{
  "num_hidden_layers": 9,
  "hidden_size": 512,
  "norm_place": "pre",
  "bias": "all",
  "tie_word_embeddings": true,
  "init": "normal",
  "init_std_up": 0.0208,
  "optimizer": "adam_variant",
  "lr_mult_o": 1.39,
  "max_seq_len": 512,
  "dataset": "wikipedia_en"
}
Each number is 50 + 10 x the weight over its row's rms, rounded and kept within 0 to 99. Layers, rows and columns count from 0. The size before them is the row's rms in percent of the matrix's.

# up: layer 5 MLP up, 1792x512, rms 0.0305, rows 561-585, columns 0-63
# down: layer 5 MLP down (transposed), 1792x512, rms 0.0229, rows 561-584, columns 0-63
up561 103:64 57 35 61 45 47 57 44 42 58 44 48 39 50 43 54 56 52 65 46 52 45 44 39 42 56 42 45 71 48 43 50 52 51 50 44 48 44 50 49 67 56 54 30 42 47 49 55 57 43 52 44 54 58 55 45 59 32 54 52 47 53 47 64
down561 107:34 55 59 61 48 67 45 41 36 46 59 51 56 40 52 45 48 49 60 48 36 61 56 29 44 46 49 53 68 41 58 58 49 28 48 70 46 35 48 43 52 61 59 30 53 20 69 58 40 40 41 55 59 41 61 44 59 51 52 47 42 49 39 65
up562 110:59 53 39 34 35 42 42 45 55 45 66 35 51 56 45 55 57 59 52 51 51 45 29 47 56 63 48 55 54 49 57 34 68 56 64 50 57 52 52 57 55 49 76 31 35 47 46 60 35 30 61 53 55 51 33 68 57 38 62 44 46 44 68 54
down562 129:29 53 66 67 52 57 45 33 58 57 49 61 63 53 60 46 49 44 56 41 45 56 49 33 67 55 40 58 44 59 50 46 49 68 57 32 55 47 52 34 36 59 64 51 39 50 27 45 38 41 26 43 39 48 40 54 56 52 71 44 53 52 39 55
up563 110:56 41 46 20 52 48 65 44 44 57 68 42 45 69 56 49 43 56 62 67 40 70 54 61 30 49 72 56 54 46 43 37 52 62 50 45 49 34 58 53 62 37 49 58 34 44 47 62 43 48 38 53 37 63 22 41 42 58 43 43 57 57 56 39
down563 108:53 62 57 48 39 39 73 49 65 44 40 55 50 47 43 47 58 38 45 43 51 46 51 49 52 41 43 43 48 54 59 46 62 59 34 53 40 30 56 56 48 43 56 50 62 46 54 59 46 50 48 60 72 52 46 56 38 34 40 24 45 59 52 43
up564 099:54 63 43 56 42 29 52 52 49 26 67 53 51 33 35 52 46 34 49 49 49 57 61 51 70 34 64 57 39 50 55 54 49 57 38 37 53 53 33 61 41 52 52 53 43 53 52 49 68 67 51 39 46 35 51 56 53 55 46 57 48 49 42 47
down564 100:54 48 51 42 48 48 55 50 56 37 38 39 54 62 48 42 36 49 56 50 61 62 64 57 62 35 47 49 49 57 62 45 51 49 46 60 21 57 49 51 32 50 47 41 40 48 48 26 57 32 58 55 50 62 26 49 37 62 58 44 79 37 44 36
up565 107:57 50 44 37 50 53 75 50 45 28 46 52 56 41 45 55 44 39 44 61 40 30 55 35 25 52 27 47 46 59 38 52 60 51 58 44 79 47 54 54 64 38 53 46 41 43 51 45 48 59 57 44 47 49 44 61 56 55 34 57 50 50 47 48
down565 105:26 31 48 54 28 67 56 53 57 64 25 48 56 50 50 35 53 59 50 71 47 52 50 55 44 68 32 48 48 44 58 58 57 50 34 67 30 50 49 49 41 47 41 66 56 59 51 54 48 48 55 40 58 29 42 60 40 43 50 55 44 62 44 47
up566 100:55 39 45 47 44 37 46 54 37 38 28 57 40 64 43 58 44 58 51 65 51 61 57 46 52 68 49 21 62 49 51 46 55 55 54 44 39 48 45 39 42 49 61 39 50 53 37 37 43 30 44 27 61 42 53 56 39 45 56 42 51 49 42 47
down566 097:45 49 37 59 50 54 42 49 52 44 55 39 65 51 22 44 61 55 44 50 50 55 52 46 57 45 49 65 55 81 28 46 66 50 64 43 51 46 58 60 44 58 62 56 35 55 39 66 46 43 38 56 41 48 43 49 43 48 54 42 49 45 79 68
up567 105:32 46 46 49 41 65 65 57 56 50 52 48 46 57 61 76 53 43 42 59 42 66 54 60 31 49 53 54 61 55 40 59 57 40 66 43 52 48 57 48 63 58 66 58 51 48 41 40 62 40 65 60 55 48 71 50 67 52 35 47 52 37 34 54
down567 110:50 47 47 45 69 75 34 50 42 57 53 55 58 56 56 46 52 56 48 39 57 64 44 58 66 46 53 55 54 39 41 35 40 43 49 48 52 52 51 40 55 36 43 59 56 47 53 63 61 39 54 40 38 56 57 42 52 49 64 61 56 57 48 60
up568 099:62 48 51 52 56 45 51 41 55 43 65 35 54 61 32 69 43 43 58 48 65 41 42 54 47 56 42 46 54 25 34 46 40 49 58 45 58 38 48 65 73 43 55 50 47 51 55 59 49 63 57 41 50 53 43 57 49 35 40 43 52 51 41 51
down568 098:73 52 31 38 63 49 54 53 53 47 44 41 34 43 46 55 45 58 37 53 49 53 53 54 56 46 61 38 44 64 50 53 40 62 48 65 70 72 47 43 44 64 55 56 45 57 52 36 48 27 55 59 46 58 51 48 51 58 60 44 57 46 47 66
up569 093:49 44 39 42 29 44 62 35 46 49 49 52 57 55 46 34 59 43 57 51 38 34 47 55 43 67 44 52 56 51 53 52 51 36 40 58 48 61 38 56 47 52 49 49 68 40 55 64 56 59 68 56 28 54 49 52 39 46 36 51 42 41 47 59
down569 093:50 38 65 39 58 43 44 42 42 67 33 69 64 49 57 58 56 47 39 38 35 52 54 57 55 43 52 44 40 36 52 26 51 53 60 36 48 39 55 49 54 42 29 50 36 53 74 46 59 47 63 65 54 44 49 66 49 50 47 46 53 45 43 42
up570 105:57 40 39 61 57 48 57 43 63 37 54 58 63 52 51 57 52 67 41 43 43 53 64 49 64 59 41 38 52 53 55 34 58 43 55 61 46 52 57 52 61 63 47 57 40 50 51 52 51 32 48 40 48 45 48 62 46 46 52 41 42 57 58 44
down570 111:50 53 40 46 47 46 53 39 50 53 54 26 52 54 51 60 59 59 55 48 52 48 38 40 53 41 59 44 44 55 32 46 57 40 54 29 41 35 41 61 51 56 63 47 48 37 50 45 59 48 33 46 44 50 49 58 37 49 65 27 37 50 64 51
up571 092:51 46 34 49 52 48 44 65 52 41 48 35 46 47 47 52 30 56 39 32 42 37 63 51 52 62 76 52 51 54 54 44 45 43 58 53 60 75 39 48 50 43 57 42 37 52 62 30 50 43 37 56 53 59 49 48 63 56 52 56 49 70 46 31
down571 090:49 39 59 32 61 51 55 34 57 33 59 51 55 54 59 47 35 40 43 74 36 45 36 68 60 32 53 52 45 59 52 58 64 57 55 60 43 36 65 58 42 42 48 44 55 54 45 50 61 58 50 40 55 40 53 63 42 60 43 39 46 64 46 60
up572 100:48 58 48 59 41 39 50 44 60 40 52 42 49 64 36 43 49 56 66 60 52 72 60 50 36 45 72 42 43 56 42 44 54 61 58 50 54 52 51 52 67 51 47 41 41 55 55 55 54 42 51 55 53 56 53 53 34 41 39 61 51 71 42 58
down572 098:51 65 62 48 54 51 47 51 50 36 44 47 40 77 46 45 55 51 52 81 48 53 47 58 53 36 36 60 54 39 37 36 51 44 28 51 37 57 62 42 39 42 41 52 36 60 45 24 45 62 63 34 59 57 39 37 58 51 42 29 61 58 39 58
up573 105:59 57 45 47 52 63 77 38 27 47 59 43 69 52 37 39 40 69 60 36 45 45 54 52 45 62 42 36 61 52 49 54 53 40 45 48 54 51 50 54 55 57 51 34 35 65 42 62 47 45 50 64 24 61 26 49 63 46 43 44 52 55 32 54
down573 110:41 39 61 50 48 48 49 43 45 45 55 44 48 37 42 49 42 55 51 54 61 36 46 30 73 42 51 47 54 37 59 42 52 38 55 60 59 52 43 51 43 72 59 33 48 55 29 41 41 44 43 73 49 60 60 46 60 65 48 30 71 42 61 41
up574 098:43 57 39 60 63 55 55 50 38 59 58 47 63 44 35 42 58 65 59 52 59 61 45 64 56 72 41 50 54 40 48 59 54 53 70 64 54 47 55 46 53 47 40 37 43 21 48 47 66 53 35 25 39 57 58 54 59 47 47 38 62 54 50 58
down574 094:43 36 66 36 57 52 42 50 64 41 58 55 44 54 57 29 46 33 54 51 36 37 48 43 41 41 30 61 47 43 41 45 32 63 32 51 49 41 59 55 38 50 58 41 60 54 60 50 43 49 39 63 29 57 44 47 61 55 54 35 57 43 31 52
up575 099:56 50 41 52 70 64 32 42 65 29 55 52 34 44 45 53 41 59 46 61 55 50 53 40 56 45 62 43 24 31 55 57 44 57 50 45 52 68 39 46 54 62 29 55 45 69 78 50 45 57 63 55 44 66 57 42 66 30 57 54 48 41 50 44
down575 100:57 57 49 51 43 46 46 52 40 40 40 41 53 48 45 48 63 39 42 45 28 40 60 42 46 38 66 55 45 37 58 39 56 43 35 37 47 53 55 52 49 52 67 42 46 56 50 42 56 49 68 28 61 51 50 41 34 57 39 63 48 51 50 44
up576 105:56 40 54 60 60 64 40 51 46 48 56 63 67 37 45 60 27 38 58 43 54 53 51 48 57 75 60 68 58 43 38 56 65 40 45 39 56 52 42 61 47 33 49 51 66 55 44 55 57 62 51 34 50 43 52 67 47 57 49 64 46 39 59 54
down576 114:66 44 50 57 53 45 58 42 65 45 28 48 51 49 41 49 52 64 43 38 47 63 58 52 39 56 42 49 59 56 61 47 63 49 53 54 48 43 43 48 48 52 41 31 44 67 48 39 55 53 46 54 41 60 40 67 52 53 51 77 40 47 44 48
up577 099:47 62 58 13 59 50 59 54 39 56 54 57 54 50 52 38 57 58 57 47 44 41 23 56 60 53 36 40 68 45 23 45 67 62 34 58 52 40 55 40 53 54 37 47 42 72 57 56 51 55 65 49 61 63 61 90 43 55 49 36 42 39 48 57
down577 098:58 57 37 65 40 36 57 58 59 41 68 53 44 59 58 33 61 52 42 52 55 39 54 42 57 55 63 37 43 40 43 71 50 50 49 49 70 59 46 59 45 53 49 38 37 51 56 55 46 55 51 63 42 48 75 45 37 53 35 47 55 50 43 52
up578 103:53 26 43 47 44 41 43 35 54 45 46 55 55 55 56 55 62 47 56 58 35 59 49 36 43 52 46 34 49 47 41 55 48 65 66 52 66 41 61 43 45 41 45 50 59 44 45 67 48 60 62 60 50 66 63 60 42 57 40 37 33 47 40 61
down578 100:55 41 32 56 54 40 54 50 55 44 41 54 42 30 44 47 66 56 47 68 48 31 47 51 50 37 56 56 56 60 55 59 48 40 65 42 42 40 64 32 58 47 47 36 67 59 30 81 54 49 43 46 53 56 63 58 42 52 45 46 34 56 50 53
up579 095:46 39 49 53 52 42 29 44 40 49 37 39 58 59 58 28 41 49 34 56 52 81 54 43 57 64 55 42 56 49 47 50 65 66 27 52 38 53 35 53 53 30 61 53 44 46 42 58 42 41 56 74 41 28 44 58 57 61 52 37 23 32 52 78
down579 084:30 51 54 51 57 50 55 40 47 33 60 45 33 43 56 39 57 34 35 56 53 29 58 42 47 33 68 62 38 23 46 35 47 38 43 43 49 41 52 53 56 49 45 53 48 40 72 55 19 58 42 57 54 59 50 71 34 47 49 49 39 43 43 53
up580 100:47 56 50 54 55 77 45 42 51 54 47 60 50 53 48 54 47 61 53 65 47 43 49 34 46 57 42 48 35 46 63 44 62 59 45 60 43 47 50 57 39 65 59 45 45 41 57 37 42 43 61 41 50 44 45 49 59 53 28 43 37 61 36 50
down580 090:44 57 55 48 63 47 52 56 54 65 54 55 54 66 45 42 45 60 52 53 51 60 46 58 54 54 50 51 63 45 44 35 50 63 48 69 47 35 47 47 49 23 39 47 63 45 46 57 50 37 42 48 52 53 32 42 37 62 46 50 46 38 53 55
up581 105:56 37 69 33 49 53 64 51 37 60 51 31 42 62 48 47 45 44 59 43 28 74 44 51 54 67 45 45 64 57 60 59 54 56 51 63 71 46 51 53 50 62 43 53 52 56 54 49 49 30 40 53 39 40 57 46 42 51 38 35 51 50 32 46
down581 107:48 59 30 66 54 45 61 60 62 33 53 47 50 42 38 58 49 48 60 65 76 53 54 38 41 48 51 62 68 53 40 71 47 52 42 40 55 39 56 59 58 39 58 26 39 36 39 46 50 57 60 44 40 48 48 76 52 56 67 33 41 55 34 54
up582 103:48 35 51 40 44 44 63 45 46 59 53 46 44 63 47 49 27 34 57 66 51 54 35 64 42 50 44 36 41 42 57 45 67 40 67 31 58 40 19 62 53 46 56 38 48 50 46 61 57 64 59 55 30 51 51 62 49 54 58 42 48 46 41 70
down582 114:59 46 46 45 45 40 60 38 65 62 48 56 52 60 33 62 56 34 42 39 48 51 54 53 57 44 41 56 55 48 45 53 54 49 44 52 51 47 41 38 49 56 79 31 41 45 37 46 53 62 55 40 56 54 46 46 61 48 48 41 58 32 65 48
up583 102:53 48 42 40 40 75 57 38 52 46 57 68 60 66 52 48 57 62 29 47 60 57 49 54 45 62 60 23 55 49 43 38 53 49 68 36 50 51 55 44 54 43 53 49 40 43 34 53 51 57 56 58 62 41 55 43 48 51 54 48 56 50 53 44
down583 099:46 38 40 62 52 45 42 57 52 58 48 42 29 53 59 40 51 61 45 61 48 57 49 53 51 42 34 48 43 50 56 51 48 43 68 71 47 46 55 70 49 47 58 57 41 48 56 51 62 66 54 54 58 40 33 50 39 52 39 65 51 49 51 48
up584 098:76 40 34 62 53 47 57 45 66 43 75 44 39 62 45 54 37 63 46 62 52 43 48 56 46 49 47 48 50 36 60 50 48 46 53 51 47 50 51 47 39 47 41 48 46 58 59 59 42 46 66 47 55 43 45 58 39 57 47 48 61 55 54 64
down584 105:40 44 59 47 46 52 69 48 37 53 55 31 52 39 48 68 46 57 66 51 46 44 64 50 62 52 65 56 44 46 63 42 48 56 47 40 42 35 67 44 58 61 48 43 61 29 61 42 53 44 41 53 50 70 53 51 52 34 40 36 57 49 67 44
up585 103:39 48 50 41 55 57 59 66 45 49 61 53 39 69 40 50 37 54 53 56 56 54 41 75 42 50 52 46 68 42 50 52 67 51 37 54 49 52 39 50 45 51 41 55 44 47 48 37 49 52 51 76 27 53 44 46 40 50 50 42 46 55 48 42